{"num_hidden_layers": 25, "positions": "rope", "decay_fraction": 1.0, "max_seq_len": 512, "doc_mask": false}
Each number is 128 + 24 x the weight over the matrix's rms, rounded and kept within 0 to 255. Layers, rows and columns count from 0.

# layer 13 MLP up, 192x64, rms 0.23, rows 112-146, columns 0-63
[[119 105 139 121 137 155 139 158 126 133 138 169 157 117 131 134 136 130 107 101  98 185 123 117 121 136 118 150 144 132 128 166 111 141 114 101 124  89 155 163 130 111 129 145 120 111 118 113 130 139 137 126 119 120 154 146 103 137 142 110 125 120 125 133]
 [168 155 169 134 152 127 136 131 112 123 140 101 183 126 119 114 122 113 168 126  94 148  67  87  62 127 155 185 155 138  88 135 131 116 108 155 181 147 188  87 105 119 134 122 125  93 124 118 101 110 107 141 122 108 127  91 125  87 112 114 179  98 133 150]
 [ 94 137  99 132 121 169 114 157 136 149  85 122 112 103 133 106 158  99 124  90 153 124 137 141 134 106 162 124 123 125 133 137 106 138 148 158 100 147 134 117 152 133 131 137 124 120 138 135 122 111 133 156 130  92 121 128 116 156 135 142 118 114 159  87]
 [112 117 103 163 122 124 117 138 132 119 110 127 172 114 158 135 130 132 159 136 106 126 149 111 108 118 131 115 130 106 131 146 154  88 119 150 156 136 105 122 100 112 128  91  90 159 159 154 142 126 100 110 167 134  60 107  96 122  99  90 137 124 138 118]
 [150 109 101 129 187  95 130 154 113 143 106 133 132 152 109 137 120 126 112 148  70 141 116 148 126 104 124  96 158  98 128 110 107 134 121 109 111 125 156 107 152 142 196 143 141 117 121 139 136 153 128 122 123 100 107 115 139 140  98 128 117 143 116 141]
 [162 117 137  88  94 161 122 110 124 117 132  84  93 100 126 134 110 121 161 147 140  85 119 143 114  96 149  91 141 137 130 173 134 124 132  76 108  95 145 161 133 144 148 119 106 168 101 145 131 162  90 158 138 139 102 112 171 127 153 129 126 126  96 138]
 [135 100  81 108 102 147 167 169  96 123 145 130  94 153  82 134 124 162 108 141 125 121  98 147 161 180 109 100 144 111 119 146 138 103 138 110 123 127 145 114 131 114 141 135 105 142 193 148 120 135 132 114 121 162 157 144 141 137 134 114 134  88  73 156]
 [148 107 143 127 135  94 133 142 140 103 148  99  84 160 175 109 116 161 126 123 136 143 142 105 103  78 102 108 135 156  99 123 147 152 127 117 155  96 153 134 147  96 132 130 140 121 117 136 120  92 100 127 171 163 127 128 130 135 109 126 149 146 148 134]
 [128  97  87 158 141 107 112  81 167 171 130 165 129 142 146  95 149  97 134 171 134 101 122 110 197  96 179 143 188 170  70 140 104 136 140 139 118 134 100 109 132 146  91  78 138 148 142 105 129 141 141  91 144 154 119 126 155 152 162 142 143 151  88 120]
 [ 96  94 138 118 164 145 142 141 118 112 139 135 127 135 144  76 102 125  76 134 152 142 121  90 145 121  98 110 144 127 104 157 126 124 148 121 132 118 122 123 110 105 138  98 110 121 163 126 138 145 164 122 131 126 112 144  96 135 137 115  74 139 121 132]
 [111 108 174 148 129 138 163 112 146 115 110 119 121 139  94 130 119 141 153 119 129 134  75 117 175 139 130 106 146 131 120 121 142 159 170 120 104 124 125 115 133 108 165 139 126 172 152  67  86 134 142 157 132 132 152 138 149 154 131 156 134 143 160 150]
 [164  79  94 115 138 113 165  96 135 147 158 152 143 154 151 131 121 114 141 150 139 152 108 119  76  87 100  80 112 140 165 105 137 103 137 129 182 116 139 146 122 120 116 123 109 151 177 138 102 120 102 190 137 145 123 155 161 123 123 156 120 132 210 138]
 [118 131 149 145 109 128 138 126 130 135 117 176 132 147 146 134 137 168 171 134 126 142  85 118 118 111 135 157 122 161 124 103 136 183 115 127 149 136 133 159 157 117 125 142 168 160 131 146 115 131 122 136 124  99 111  73 172 133 161 140 135 176 126 131]
 [111 159 112 130 132 149 115 149 109 136 123 138 108 102 107 107 137 144 173 125 152 178 132 112 134 136 151 168 154 124 143 150  97  99 100 149 164 150  92 152 155 165  89 146 178 137 132 121 174 150  94 102 114 187 136  98 124 113 148 128 135 127 171 116]
 [135 119 131 152 143  75 154 133  99  80  95 137 183 156 136 146 149 138  92 170 116 145 131 138 158 131  80 140 125  93 144 163 124 148 159 159 138 157 127 109 110 148 128 186 159 127  80  94 125 109 146 124 141 117 118 172 178 148 134 179 149 151 107 160]
 [111 151 147 151 104 142  96 164  77 101  93 160 100 146 119 139 148 139 131 137 123 172  85 151  86 187 183 117 111 148 103 162 165 150 121 166 174  67 161 124 109  87 159 134 111  78 123 110 177 161 116 120 153 156 121 133  79 119 105  88 147 173  79 186]
 [133 163 124 134 161 146 167 157 126 123 130 133 110 132 116 124 109 156  79 121 137 148 116  77 135  89 151 143  97 113 151 108 125 136 135  66 135 129 134 102 136 120 108 107 101 143 147 100  98 126 153 143 177 186 125 121 125  91 110 109 169 138  97 105]
 [134 154 185 150  83 105 152 178 105 144  91 142  73 135 160  81 150 166 118  82  91  86 127 137 148  80  84 152 130 128 116 144  93 110 163 111 155  76  67 124 148 156 101 125 156 126 134 120 168 115 153 132  99 133 148 160 116 104 132 100  98 154 122 130]
 [122 114 148 112 112 156 171 118 116 126 127 147 107 148 145 101  95 139 167 160 142  68 143 145 129 165 152 109 118 108 111 105 145 104  91 128 100 112 142 107 156 138 104  82 137  93 135 128 117 137 112  92 144 107 108 151 148 102 162 116 122 116 144 101]
 [162 117 117 159 138 173 150 129 135 114  81 119 100 138 143 133 155 171 111 150 126  80 102 137 144 137 121  89 143  95 131 111 117  87 138 153 140 123 111 127 122 129 142 109 167 125 134 134 122 177  84 124 135 124 125 109 120 131 107  87 118 130 119 116]
 [130  87 159 136 124 147 119 141 137 168 125 109 151 118 120 118  88 141 159 119 134 104 139 145  97 151 118 187 103 131 146 149 124 175 139 162 104 138 124 102 144 124 136 103  94 116  73 161 126 116  81 149 114 226 144 108 114  93 124 133 105 151  93 135]
 [132 107 109 141 135 162 149 169 122 117 145 104 137 147 181  88 129  72 166 113 120  66 142 144 146 106 119  87 137  80 157 111 124 140 150 125 111  79 168 132  88 157 116 142  94 115 123 134 127 150 132 153 106 123 148 120 129 131 131 110 148 128 165 149]
 [108 127  98 139 121 126  83 100 187 147 130 118 134  78 100 136 153 120 114 138 118 129  92  85 172 131 176 137 110 116 103 136 159 143 105 135  95 152 145 102 170 127 120 129 162 137 128  90 114 121 127 126 155 125 125 153 109 114 108 143 136 169 136 181]
 [133 102  84 124 110 125 166 138 120 125 137 145 128 160 151 151  96 125 147  98  92 113 100 104 111 101 126 113 127 133 121 154 174 102  78 116 104 102 124 126 138 101 152 115 111  94 118 136 145 137 146 125  98 135  97 114 112 152 143 154  88 117  87 131]
 [135 136 132 125 165 109  64 118 137 121 154 162  88 109 113 122 160 104 151 136  94 117 140 100 110 130 162 124 153 161 137 142 118 130 149 121 130  92  96 142 166  99  94  59 116 147 135  87 133 124  83 156 120 154 175 111 118 105 130  78 142 117 108 122]
 [117 110  92 119 153 118 134 132 122 126 156 130 123 148  85 144 173 108 147 131 134 123 111 110 103 122 163 178  97 129 135 144 103 151 132 106 168 130 102 127 140 146 133  78 112 139 120 118 184 126 128 154 167 172 124 140 139 163 114 136 120 122 174 126]
 [110 145 123 151 117 122 135 111 104 178 137 132 131 153 141  81 130 146 146 140 134 144 120 131 122  98 131  97 113 112 114  80 157 120 135 137 123 139 114 108 131  81 129  87 147 143 107 130 121 137 132 170 153 115  87 130 147 136 150 157 103 144 153 134]
 [132 155 128 122 115 129 129  98 133 113 133 148  80 124 143 149 124 152 167 158 106 149  94 158 112 117 161 126 133 113  98 151 116 113 111 198 135 117 104 135 132 122  74 117 140 179 124 159 131  93 131 175 150 135  73 129  65 123 133 115 140 145 161 130]
 [125  91 144 128 132 120 113 130 128  82 135 137 125  97 160 136 123 139  95 109 109 118  83 123 118 142 142  96 154 139 137 135 123  96 120 119 124 113 166 126 101 105  99 109 137 116  87 155 118 152 144 125 116 117 117 139 121 117 109 138 125 140 104 141]
 [128 101  98 116  97  99 145 138 106 149 130 146  98 136 114 113 104 142 134 151 137  99  93 156  74  98 157 109 100 146 107 113 119  90 124 143 169 117 125 142 112 122 137 106 114 140 132 142 106  78 189 107 107 100 128 119 114 148 141 143 145 124 157 112]
 [133 145  80 101 127 106 107  92  93 133 143  90  95  99 163 142  93 131 172 141 151 144 124 108 128 151 139 110  79 146 122 131 131  88 122 118  89 130 140 146 150 126 154 119 138 152 143 139 171 104 134 112 161 119 161 135 136 148 112 124 126 126 165 123]
 [129 137 137 230 129  99 169 130 116 177 141 152 163 150  97  93 142 154 141 103 140 130 151  93  79 151 126 122 163 125 127 120 159 108 128  91 111 193  79 108 106 115 181 150 115 111 148 121 126 187 131  84 157 160 110 236 112 100 168 126 153  62 135 113]
 [168 150 111 131 150 172 132 142 110 149 125 127 106 157 133 133 126  90 138 162 116 141 124 135 164 114 105 157 138 149 171 123 140 150 147 117 118 138 108 161 149  96 118 123 153 107 164 183 123 139 131 120 154 114 133 167 148 131 128 133 116 147 102 135]
 [131  94 183 118 118 153 117  94 114 101  95 105 113 141 117 166 128 122 105  93 170 119 115 133 129  60 157  93 103 116 121 121 128 129 132 126 130 121 161 167 178 160 102  87 134  68 126 123  81 128 132  79 107  37 139  97 105 105  95 220  92 143 104  90]
 [119 118 126 131 121  99  92 152 101 121 150  93 106 110  93 168 147 121 109 126 130 144 133 121 134 115 124 133 144 114 168 130 132 105 162 142 106 129 128  85 118 159 149 165 109 117 107 176 134 110 115 123 113 140 149 107 130 168 126 118 107 137 126 117]]
# layer 13 MLP down (transposed), 192x64, rms 0.225, rows 112-146, columns 0-63
[[147 151 130 109 135 119 115 110 117  74 124 123 111 128 132 128 103 104 115 129 121 131 144 101 140 146 130 131 135 121 117  64 121 139 147 113 122 166 133 140 123 135 158 133 147 163 108 145 144 111 132 113 110 117 102 120 132 116 100 133 143 137 116  94]
 [123  95  93 121 140 122 128 133 148 148 147 121 124 162 134 123  85 147 126  62 146 121 109 127  95 160 177 105 152 153 169 114 136 135 125  95  61 111 103 190 125 141 150 158 134 111 155 132 107 119 149 126 143 152 121 132 165 165 159 143 188 147  87 141]
 [ 93 116 154 116  95 109 124 138  93 164 126 117 145 128 103 133 111 159 162 144  92 149 130 132 134 155 158 111 132 113 157 153 155 126 123 181 160  86 165 154  98 114 124 122 115  94 154 188 126 129  93 159 136 139 150 131 144 145 137 131 119 137  70 172]
 [122 144  89 159 124 159 145 119 133  84 104 112 145 100 101 141 126 137 119 142 112 115 142 134 132 132 105 110 163 115 104 132 116 113 110 127 112 146 104 147 138 165  93 102 123 149 124 148 172 128 149 140  94 132  91 117 125 138  91 108 150 132 132  87]
 [ 96 107 109 127 143  89 132 160 105 121 104 140 122 129 154 133 140 131 134 143 127 132 167 187 129  92  93 111 160 127 124 125 117 137 112 107 135 147 113 110 166 163 137 115 165 127 135 161 137 139 108 144 141 138 127 124 140 151  93 142 134 149 121 158]
 [144  91 126 141 157 135 142 153 153 137 144  74 141 135 184 115  94  95 146 119 164 108 126 117 107 150 111 138 136 113 143 108 135 140 158  96 109 117 140 146 170 116 166 128 105 160 159  93  88 137 123 136 106 148  86 114 132 117 160 129 132 119 137 126]
 [104 112 130  86 139 137  90 146 113 152 124 126 113 105 146 120  94 156 114 109  64 153 109 162  93 168 130 128 174 123 117 141 131 126 130 135 120 116 134 176 121 138 108 169 196 136 143 140 130 113 127 122 150 117 145 114 117 107 121 116 148 106 108 133]
 [ 94 149 104 103 167 132 153 100  87 127 114 126 151 112 113 122  95 156 124 114 128 125 169 133 138 144 123 136 138 110 108 119 131 180 128 160 112  97 107 164 157 146 129 151 180 118 129 128 150 153 130 146 104 132 146  96 123 141 150 158 124 148 111 117]
 [109 138 129 167 160 118 161 154 180 125 160 148 100  79 146 109 122 110 162 219 173 143 141 146 147 119  68 171 132 154 125 140 142 136 152 127  86 128  83 122 146 132 145 119 125 141 128  93 174 100 121 100  97  84  85  90  92 129 162  90 104 119 132 123]
 [134 156 109 103  82 111 139 109 127  79 112  72 119 123 128 150 179 125 163 126  85 119 149 143 124 154 136 131 100 115 120 117 106 146 157 131 122 131 132 150 116 121 137 159 148 125 118 166 139 110 140 139 133 120 146 159 161 148 114 165 147 126 124 115]
 [154 116 127 176 133 149 108  91 105 136 110 118 158 141 133 116 141 103 160 154 148  86 156 194  89 133 130 133 135 147 142 116 114 123 155 156 140 126 133 141 107 141 146 123 118 137 119 157 128 121 116 162 156 136 123 158 119 123  91 129 109  85 138 133]
 [131 120  98 132 166 138 142 122 150 158 162 136 154 134 156 179 114 118 120 108 161 129 129  67 147  80 152  56 105 126 155 124  94 122 103  95 192 143 170 138  86 129 122 150  80 125 105 120 156 134 107 144 139 144 143 143 140 127 114  94 139 124 193 155]
 [135 121 124 134 101 123 124 169 131 107 163 149 154 123 113 128  99  89 151 151 118 163 116 111 126 100 108 120 152 172 110 136 118 179 111 138 132 110 126 118 110 145  67 131 162 153 141 173 119 145 146  90 103 143 124 122 155 134 139 116 184 167  92 144]
 [154 126 138 136 147 148 142 152 102 208 151 118  86  92 124 183 114 106 135 144 117 170 152 120 151 143 173 146 103 126 119 165 119 124 126 123 156  99 125 180 141 118 117 121 130 147 145 132 120 147  81 118 142 172 111 108 112 121 164 102  76 156 161 133]
 [ 79  60 159 168 120  74 166 138 153 135 135 154 160 116 113  86 175 169 169 117 153 142 138 120 134 128 114 127 128 112 111 115 118 135 136 159 100 141 119 172 152 105 160 113 163 109  57 143 133 113 119 137 171 146 112 113 106 150 127 160 119 132 103 158]
 [122 128 161 167 101 100  84 175 138 144 132 137 122 153 135 127 138 197 135  97  96 118  93 110 123 145 204 130 113 108 141 146 148 156 103 148 147  83 148 100 117 113 138 144  90  65 105 168 182 114  98 148 130 181 122 115 157 109 137 169 167 171  39 177]
 [155  91 143 160 117 152 140 155 123 132 138 143 105 143 125 113 117 141 106  63 155 159 118 113 161 102 137 109 118 124 128 133  76 141 116  72 137 124 140 136 117 128  97 126 107 144 135  80 106  89 141 130 111 158 127 142 134 136 147 118 107 139 116  96]
 [121  70  92 122 122 108 109  83 169 147 104 112 111 126 131  99 183 138 102 137 116 122 136 118 105  82 160 129 138 151 117 126 119 121 147 119 105 153 127 101 125 112 106 131 129 128  97 179 120 130 150 159 102 105 104 140  83  82 117  79  91 153 104 172]
 [146 145 125 125 103 110 128 148 158 135 108 138 126 148 137 120 196 152 173 105 140  83 125 131 114 159 150 146 109 131  92 118 102 151 108 118 124 132 136 118 161 148 131 146 127 100 140 105 157  91 132 151 129  86  85 124 108 153 157 138 141 154 142 140]
 [118 130 151 132 133 134 106 115 110  82 103 116  90 170 138  89 126  85 114 111 134 147 180 128 164 124 125 164 117 126 141 102 109 154 153 100 120 118 112 117 153 151 135 110 113 161 110 133  90 116 143 108 128 108 122 109 142 121 136 119 113 121 135  86]
 [154 155 169 183 144 128 108 105 144 148 100 103 152 112 124  63 138  83 116 146 119 138 139 136 107 112 152 164 127 144 140 165 127 148 144 165 121  52 138 112 131 115 160  88 109 158  88 163 125 120 129 125 139 168 141 164 102 142 146 111 152 154 111 136]
 [131 149 105 130 137 102  94 149 146 152 103 119 132  89 125 182 126 135 128  72 145 179 128  97  93 122 121 145 124 111 125 137 117 140 105 125 134  95 139 137 164 138 113 175 153 137 145 161 118 104 110 116 114 145 140 105 140 120 165 170 118 149  86 131]
 [141 129 142 124 137 152 151 141 144 123 148 144 143 109 143 105 149 178 150 157 127 152 112 136 127 121 160 133 154 143 135 200 113 117 130 141 103 104 131 118 114 102 105 132 112 139 103 124 102 140 122  86 123 132 132 166 147 140  98 104 132 117 106 133]
 [155  54 110 130 127 142 121 148  99 134 147 111 134 172 163 130 116 123 190 164 126 139 152 134 132 132 103  99 119 149 154 147 141 105 147 132 155 125 134 115 116 124 154 142 144 105 153 115 106 122  86 130 125 116 131 169 102 143 140 118 102 133  97 132]
 [113 183 128 142 137 158  68 124 161 108  95 100 134 134 140 133 138 128  88 131 110 120 104 110 125 125 121 111 126 163 132 178 106 141 141 116 119 126 128 136 105 174 125 153 149 135  86  92 110 118 142 127 114 161  85 139 115 130  91 123 124 119 142 136]
 [122 134 150  99  82 144 127 106  92 135 100 107 121 133 151 113 112  93 126  87 131 136 171 137 101 141 111 126 166 135 127  98 137 119 108 144 127 122 125 119 129 120 145 120 164 124 136 169  96 138 123 115 121  98 119  99 111  70 166 129 124 129 129 109]
 [ 95 144 121 105 115 153 148  73 138 168 140 145 135 149 148 133 147 103 193 162 130 105 120 133 115 153 110 163 111 147 116 100 136 110 146 120 108 157 107 154 132 127 142 106 120 137 107 140 173 127 150 150  93 163 158 106 137 142 111 136 136 126 112 148]
 [137 148 199 151 114 124  88 156 139 119 125 120 125 140  84 126 111 150 155 113 125 146 117 114 179  97 146 138 126 167 180 160 108 106 114 138 118  83 141 130 137 151  98  92 134 118 124 133 174 134 139 108 130 169  87 100 103 130 109  96 102 148 128 166]
 [120 141  88 124 160 128 169 117 151 169 146 146 142 133 109 136 180 117 135 172 138 101 107 108 161 112  48 114 111 152 140 151 140 101 142 114 127 169 122 120 123 122 104 116 130 120 147 115 141 119 146 134 152 113 154 152 110 143 136  90 133  76 209 150]
 [ 91 123 124 157 144 141 102  99 126 108  60 125 138 145  83 147 138 103 126 108 138 147 160  73 157 121 117  99 148 144 144 180 124 145 117 142 134 115 136 109 146 141 100 150 140 142  97 114 119 161  77 108 117 159  89 105 135 121  99 129 113 129 120 130]
 [132 131 132  74 133 120 146 126 147  85 129  87 143 117 129 142 146 135 122  95 120 141  99 102  90 127 139 113  88 141 110  88 139 121 129 116 102 103 145 146 147 132 128 130 137 142 124 139 134 149 172 102  96 103  70 138 126  82 136 107 120 112 128 123]
 [107  81 138  91 196 133 106 137 143 157 116 157 131 135 153 105 123 115 177 156 147 132  98 114 114 107  87 135 141 137 163 137 151 104 126 112 132 122 127 173 136  65 125  98 152  96 186 176  82 112 123 131 234 124  98 100 115  45 158 129 140  80 136 149]
 [101 113  99 130 120 118 135 120 136  70 103 111 117  82 128 123 146 157 130 110 148 146 134 167 123 108 156 143 107 140 121 129 143 126 109 141  93  99 136 141 123 123 118 155  93 159 116 107 150 139 168 136 126 153 130  70 127 119  86 105 141 145 113 133]
 [108 119 149  65  53 128 132  96 136 103 132 146 113 126 103 102 136 142 134 114 151 141 131 124 129 141 151  42  90  97 117 148  80 107 109 153 145 117 104 164 109 132 128 136 125  98 121 117 106 160 116 105  96 155 115 157 128 149 102 165 106 157 141 114]
 [114 114 104 153 141 138 112 129  92 114 127 116 102 112 115 129 172  76 122 132 123 132 145 126 144 121 120 103 103 117 145 106 112 133 167 147 119  91 133 117 130 141 126 123 113 136  73 131 129 109 145  84 140 117 155 103 130 157 142  82 127 144 148 124]]
# layer 13 MLP gate, 192x64, rms 0.213, rows 113-147, columns 0-63
[[133  90 107 116  99 136 146 130 110 102 141 173 144  89 136  85 104 131 122 140  93 117 127 126 125 161 138 109 139 110 166 132 147 106 163  70  63 124 127 134  87 137 146 141  90 118 139 119 142  99 129 149 117 132 144 143 143 165 142 131 146 134 119 177]
 [184 128 146 126 142 141 151 137 138 115 139 109 114 142 132 142 111 119 107 123 168 107 139 137  87 119  98 162 107 152 111 136 143 138 148 108 118 146  81 105 170 152 111 105 144 139 157  94 122 126 152 111 119 101 118 122 107 106 133 102 116 160 144  98]
 [139 137  97 142 128 120 116 137  88 119 124 159 135 110  87 154 109 145 108 114  96 152 128  86  93 143 159 119  85 151 123 152 134 152 155 130 145 136  68 187 147 136 121 189 156  99  93 156 175 123 138 143 151 133  74 136 159 120 135 124 172 125 163  92]
 [105 137  98 145 134  97 128 108 101 165  74 140 157 111 110 108 175 114 133 154  83 136 152 124 135 123 123 103 139 138 154 108 152 130 105  93 159 149 110  92 150 112  97 141 123 112 119 141 162 219 125 112  91 106 112 154 160 134 186 133 111 115 135 147]
 [108  84 102 136 145 160 163 125 118 102 136 126 155 108 174 110  85 131 133 149 123 146 127 140 126 118 158 130  96 138  95  88 156 144 176 113 115 115 143 138 115  80 145 105  60  92 106 150  86 154 116 120 130 103 110 108  96 135 143 104  81  63  89 139]
 [159 139 178 161 138 107 154 118 102  87  94 118 153 146 135 145 134 160 144 107 116  72 121  73 140 121 145 110 135 166 138  82 127 129 115 118 109 132 137 122 146  93 140 131 146 101 113 157  88 105 101 120 119  85  97 151 185 155 131 107 135 152 121 121]
 [ 97  96 118 128 123 142 142 121  83  83 109 158 157 129 129 134 140 152  98 140 161 164 135  89 129 167 120 123 109  78  97 111 141 157 156 113 135 113  59 106 117 100 143 133 107 127 222 124 125 111 119 141 148 138 133 129 115 146 131 124  92 131  95 105]
 [134  94 127 144 107 125 167 154 124  88 148 143 107 107 125 122 115 113 108 164 123 129 133 139 142 165 133 143 157 112 148 124 138 116 158  87 156 121 144 105 116  93 111 159 107 110 112 113 130 157 130 157 123 101  84 137 132 139 121  96 125 136 124 164]
 [116 185 100 120  80 146 131 110 122 120 121  85 148 132 120 141 157 101 134 141 125 164 130 126 106 155 109 170  95 105 109 118 134 171 155 137 135 147 106 171 136  93 142 163 127 138 131 114 141 123 153 105 136 153 136 110 128 147 155 146 127 105 128 104]
 [136 145 146 125 183 108 114 161 117  94 117  78  85 127  67 126 104 137 111 164 140 160  79 168 162 102 142 128 154 111 137 101 125 116 152 103 143 145  85 155 121 152 126 106 151 144 131 133 127  99  95 111  99 157 119 112 122 159 162 172 165 157 115 167]
 [141 112 133 139 113 122 130 120 140  93 178 128 153 138 124 137 139 158  91 107 102 119 125 121 132 168  97 109 168 106 127  78 169 114 152 105 156 158 136 113 113 149 174 173 117 131 103 130 112 162 113 117 122  82 109 154 160  94 122 158  91 110 108  99]
 [136 109  98 132 180  83 119 117 164 125 137 171 162 155 170 146 116 134 125 102 126 135 100 125  99  97 119 149 120 145 145 129 119 124 100 122 121 156 118 133 102 141 108 143 168 115 183 189 124 136 165 125 156 113 149 129 155  79 107 139 158 117 119 123]
 [135 163 121  85 131 153  97 139 133 111 115 143 128  98 100 114 109 113 107  97 116 153 103 104 133 119  90 135 151 179 133 117 127  99 134 130 154 126 143 169 161 117  94 151 168 115 129 128 190  97 152  86 116  86 160 147 121 116  82 161 115 135  91  88]
 [110  88 143 104 124  66 138 144 145 174 182 160  89 106 102 143 150 180 145  75 142 104 135 131 118 114  93 107 137 168 108 132 123 157  85 134 108 144 147 128 150 110 166 174 164 105  76 188 159 155 126 109 121 167 160 157 146 152 143 184 151 101 129 133]
 [125 101 179 125 103 101 146 141 118 118 144  98 107  66 134 118 136 154 134 159 102  96 142 120 135  99 109 156 132 147 115 147 125 149 129 109  82 139 140 115 140 116  62 106 119  85 104 143 170 121 140 150 101 158 128 162 165 125 166 123 138 116 137 133]
 [114 133 126 116 157  71 147 137 157 152 105 102  73  65 111 126  91 143 135 107 103 135 124 133 134 110 161  84 124 125  75 119 121  95 126 140  91 171 134 136 138 115 104  94 164 148  99 147 105 156 113 107  83 117  79 165 117 115 125 101 145 142 134 108]
 [103 133 145 124 119 117 124 149 143  78 146 127 160 119  77 133 119 156 104 142 101 113  80 112 163 134 132 161 155 113 131 169 149 152 121  86 103 149 172 105 123 134 141 179 144 116 115 147 127 152 120  77 120 149 126 124 162 108 110 183  99 102 130 151]
 [126 119 175 140 134 141 187 144 115 154  84 118 127 102 151 105 130 142 170 148 156 116 139 147 115 151 107 110 157 152  97 136 106 159 109 114 133 100 130 160 151 139 151 122 136 107 141 121 153  96 161 149 139 124  88  95 118 112 138 102 144 137 119 117]
 [ 84 112 134 114 135 122 105 185 131 101  97 111 145 102 141 144 143 155 151 152 131  82 125 121 137 141 158 116 166 124 120 156 121  64 111  98 117  98 127 150 118 156 141 127  87 110 111 132 172 188 120 120 135 134 155 122 157 148 138 112 120 112 139 147]
 [133 129 152 153 163  96 161 120 116 145 139 120 135 120 128 130 119  95 155 130  95 118 152  96  97 124 116 114 120  92 149 146 110 161 107 120  93 143 157 120 151 129 130 106 128  80 130 129 161 112 131 131 126 114 151 163 118 120  81  99 137 154 116 157]
 [126  74 162 134 114 135 144 115 127 106 139 154 107 183 135 119 140 130 121  98 133  74 125 175 117 143 105 118 150 153 140 126 138 115 144 100 113 172 141 129  95 114 134 105 122  98 136 112 144 131 125 120 114 131 119 121  98 153  88 107 107 104 155 159]
 [151  79 159  93 125  90 182 168 134 117 138 161 152 146 145 157  98 175 134 125 141 143 134 181 101 154 124 144 132 114 129 178 122 101 160 129 115 121 137 122 134 122 106 165  98 121 107 155 159 118 122  96 124 152 145 136 164 148 133 151 143 114  99 115]
 [157 127  98 136 115 158 121 100 112 118 152 125 133  90 147 115 128 112 183  86  97 124 117  95 166 103 113 101 128 157 125 152 175 162 115 127 103 116 105 175 103 155 132 137 139 137  70 145 163 126 119 104 174 114  82 154 118 114 138 117 152  91 119 132]
 [120  53 154 182 123 104 154 146 129  93 143 160 117 108 114 105 125 118 172 130 169 163 135 143  93 123 123 126 123 110  85 102 151 135 145 121 145 104 156  93  79  95  90 101  91 104 112 118 145 157 123 148 123 168  83 111 120 127 127 113  98 102 147 103]
 [165 110 149 151 150 110 100 127 159 131 155 116 119 121 109 132 163 137  83  83 131 139 119 165 149  96 119 134 134 117 139 135 110 122 133 133 146 117 183 124 108 130 148  89 126 122 116  93 146 110 162 160 111 165 149  96 125 155 124 149 131  88 119 109]
 [ 94 152 120  99 130 154  96 114 176 132 125 153 147 178 118 116 122 161 154 108 130 124 155  96 121 155 137 136 104  93 105 149 138  57 146 102 171 122  80 169  97  84 114 105 140 139 147 113 102 132 144 127 114 107 137 115 142 103 119 136 122 216 128 172]
 [124 148 149 111 106 142 133 183  88  86 119 126 107 113  99 150  84 134 176 121 106 106 111 146  87 129  88 125 101 153 147 110 173  89 143 131 138 143 130 134 135 125 132  91 165 109 116 120 169 136 134 110 137  83 124 124 138 111 117  82 140 129 140  99]
 [ 95 122  59 125 142 149 133 108 171 160 150 145 129 120 111 151 178  99 136 125 132 140  81 104 118 143  93 123 148 149 157 152 126 128 115 124 103 167 119 140 114 141  92 140 130 122 135 129 111 127 148 133 151 118 127 148  90 152 132  92 140  78 193 123]
 [140  81 112  81 133 122 123 122 107 143 128 126 124 116 105 126 168 146 133  77 135 142 137 156 112 112 115  87  93 160 130 127 120 120 119 159 128 100 139 121 123 141 143 131 109 138 130 143 114  47 123 112  86 153 115  85 142 125 148 113 132 108 131 126]
 [114  90 157 145 139 118 121 119 144 132  54 132 155  91 108 138 132 135 141 176 113 149 129 168 120 116 109 177 103 156 113 103 132 130  89 116 126 103 133 170 180 128 126 125  96 145 153 120 135 134 137 137  98 121  89 121 168 117 150  97 153 172 108 158]
 [ 97  84 152  94 145 148 107 149 119 122 141 137  81 160 106 147 147  89 132 124 133 104 104 122 132 102  84 115 123 107 132 107 148 126 117  98 121  87 151 132 135 150 125 112 108 125 123 157 125 107  92  97 143 108 142 116 159 130 112 138 120 109 121 160]
 [104 106 119 144  87  97 133 145 111 115 128  88 144 103 105 107 135 130 139 156 189 166 127 152  93 118  97 140 109 108 159  92 148  97 108 131 117 139 145 111  79 141 143 173 118 114 108 106 100 131  95 125 100 141 108 111 135 102 114 123 137  91 137  95]
 [139  52 178  84 105 138 153 126 111 119 152 141  69 129  82 107 127 158 106 125 161 107 140 117 135  81 126 110 179 154 106 145  97 153 147  66 169 136 160 141 164 152 142 109 127  72 110 139 128 131 152  82 103  74 126 127 127 139 145 155  85 123 115  80]
 [137 142 147  97  93 148 150 139 128 143 144 124 108 148 145 166 118 178 142 115 133  96 129 123 123 115  96 102 109 121  86  99 145 121 109  87 113 151 151 127 104  95 121 107 131 156  82 170 141 130  72 153 114 125 120 143  80 125 109 165 168 179 111 111]
 [137 144 146 108 142  90 150 131 131 149 122 132 115 132 146 100 127 157 117 160 132  86 143  83 143 166 118  93 108 130 132  73 127  74 144 121 136 109 107  90 152  87 121 151 100 117 103 157 112 139 152 139 116 111 113 147 125 137 141 108  78 136 119 111]]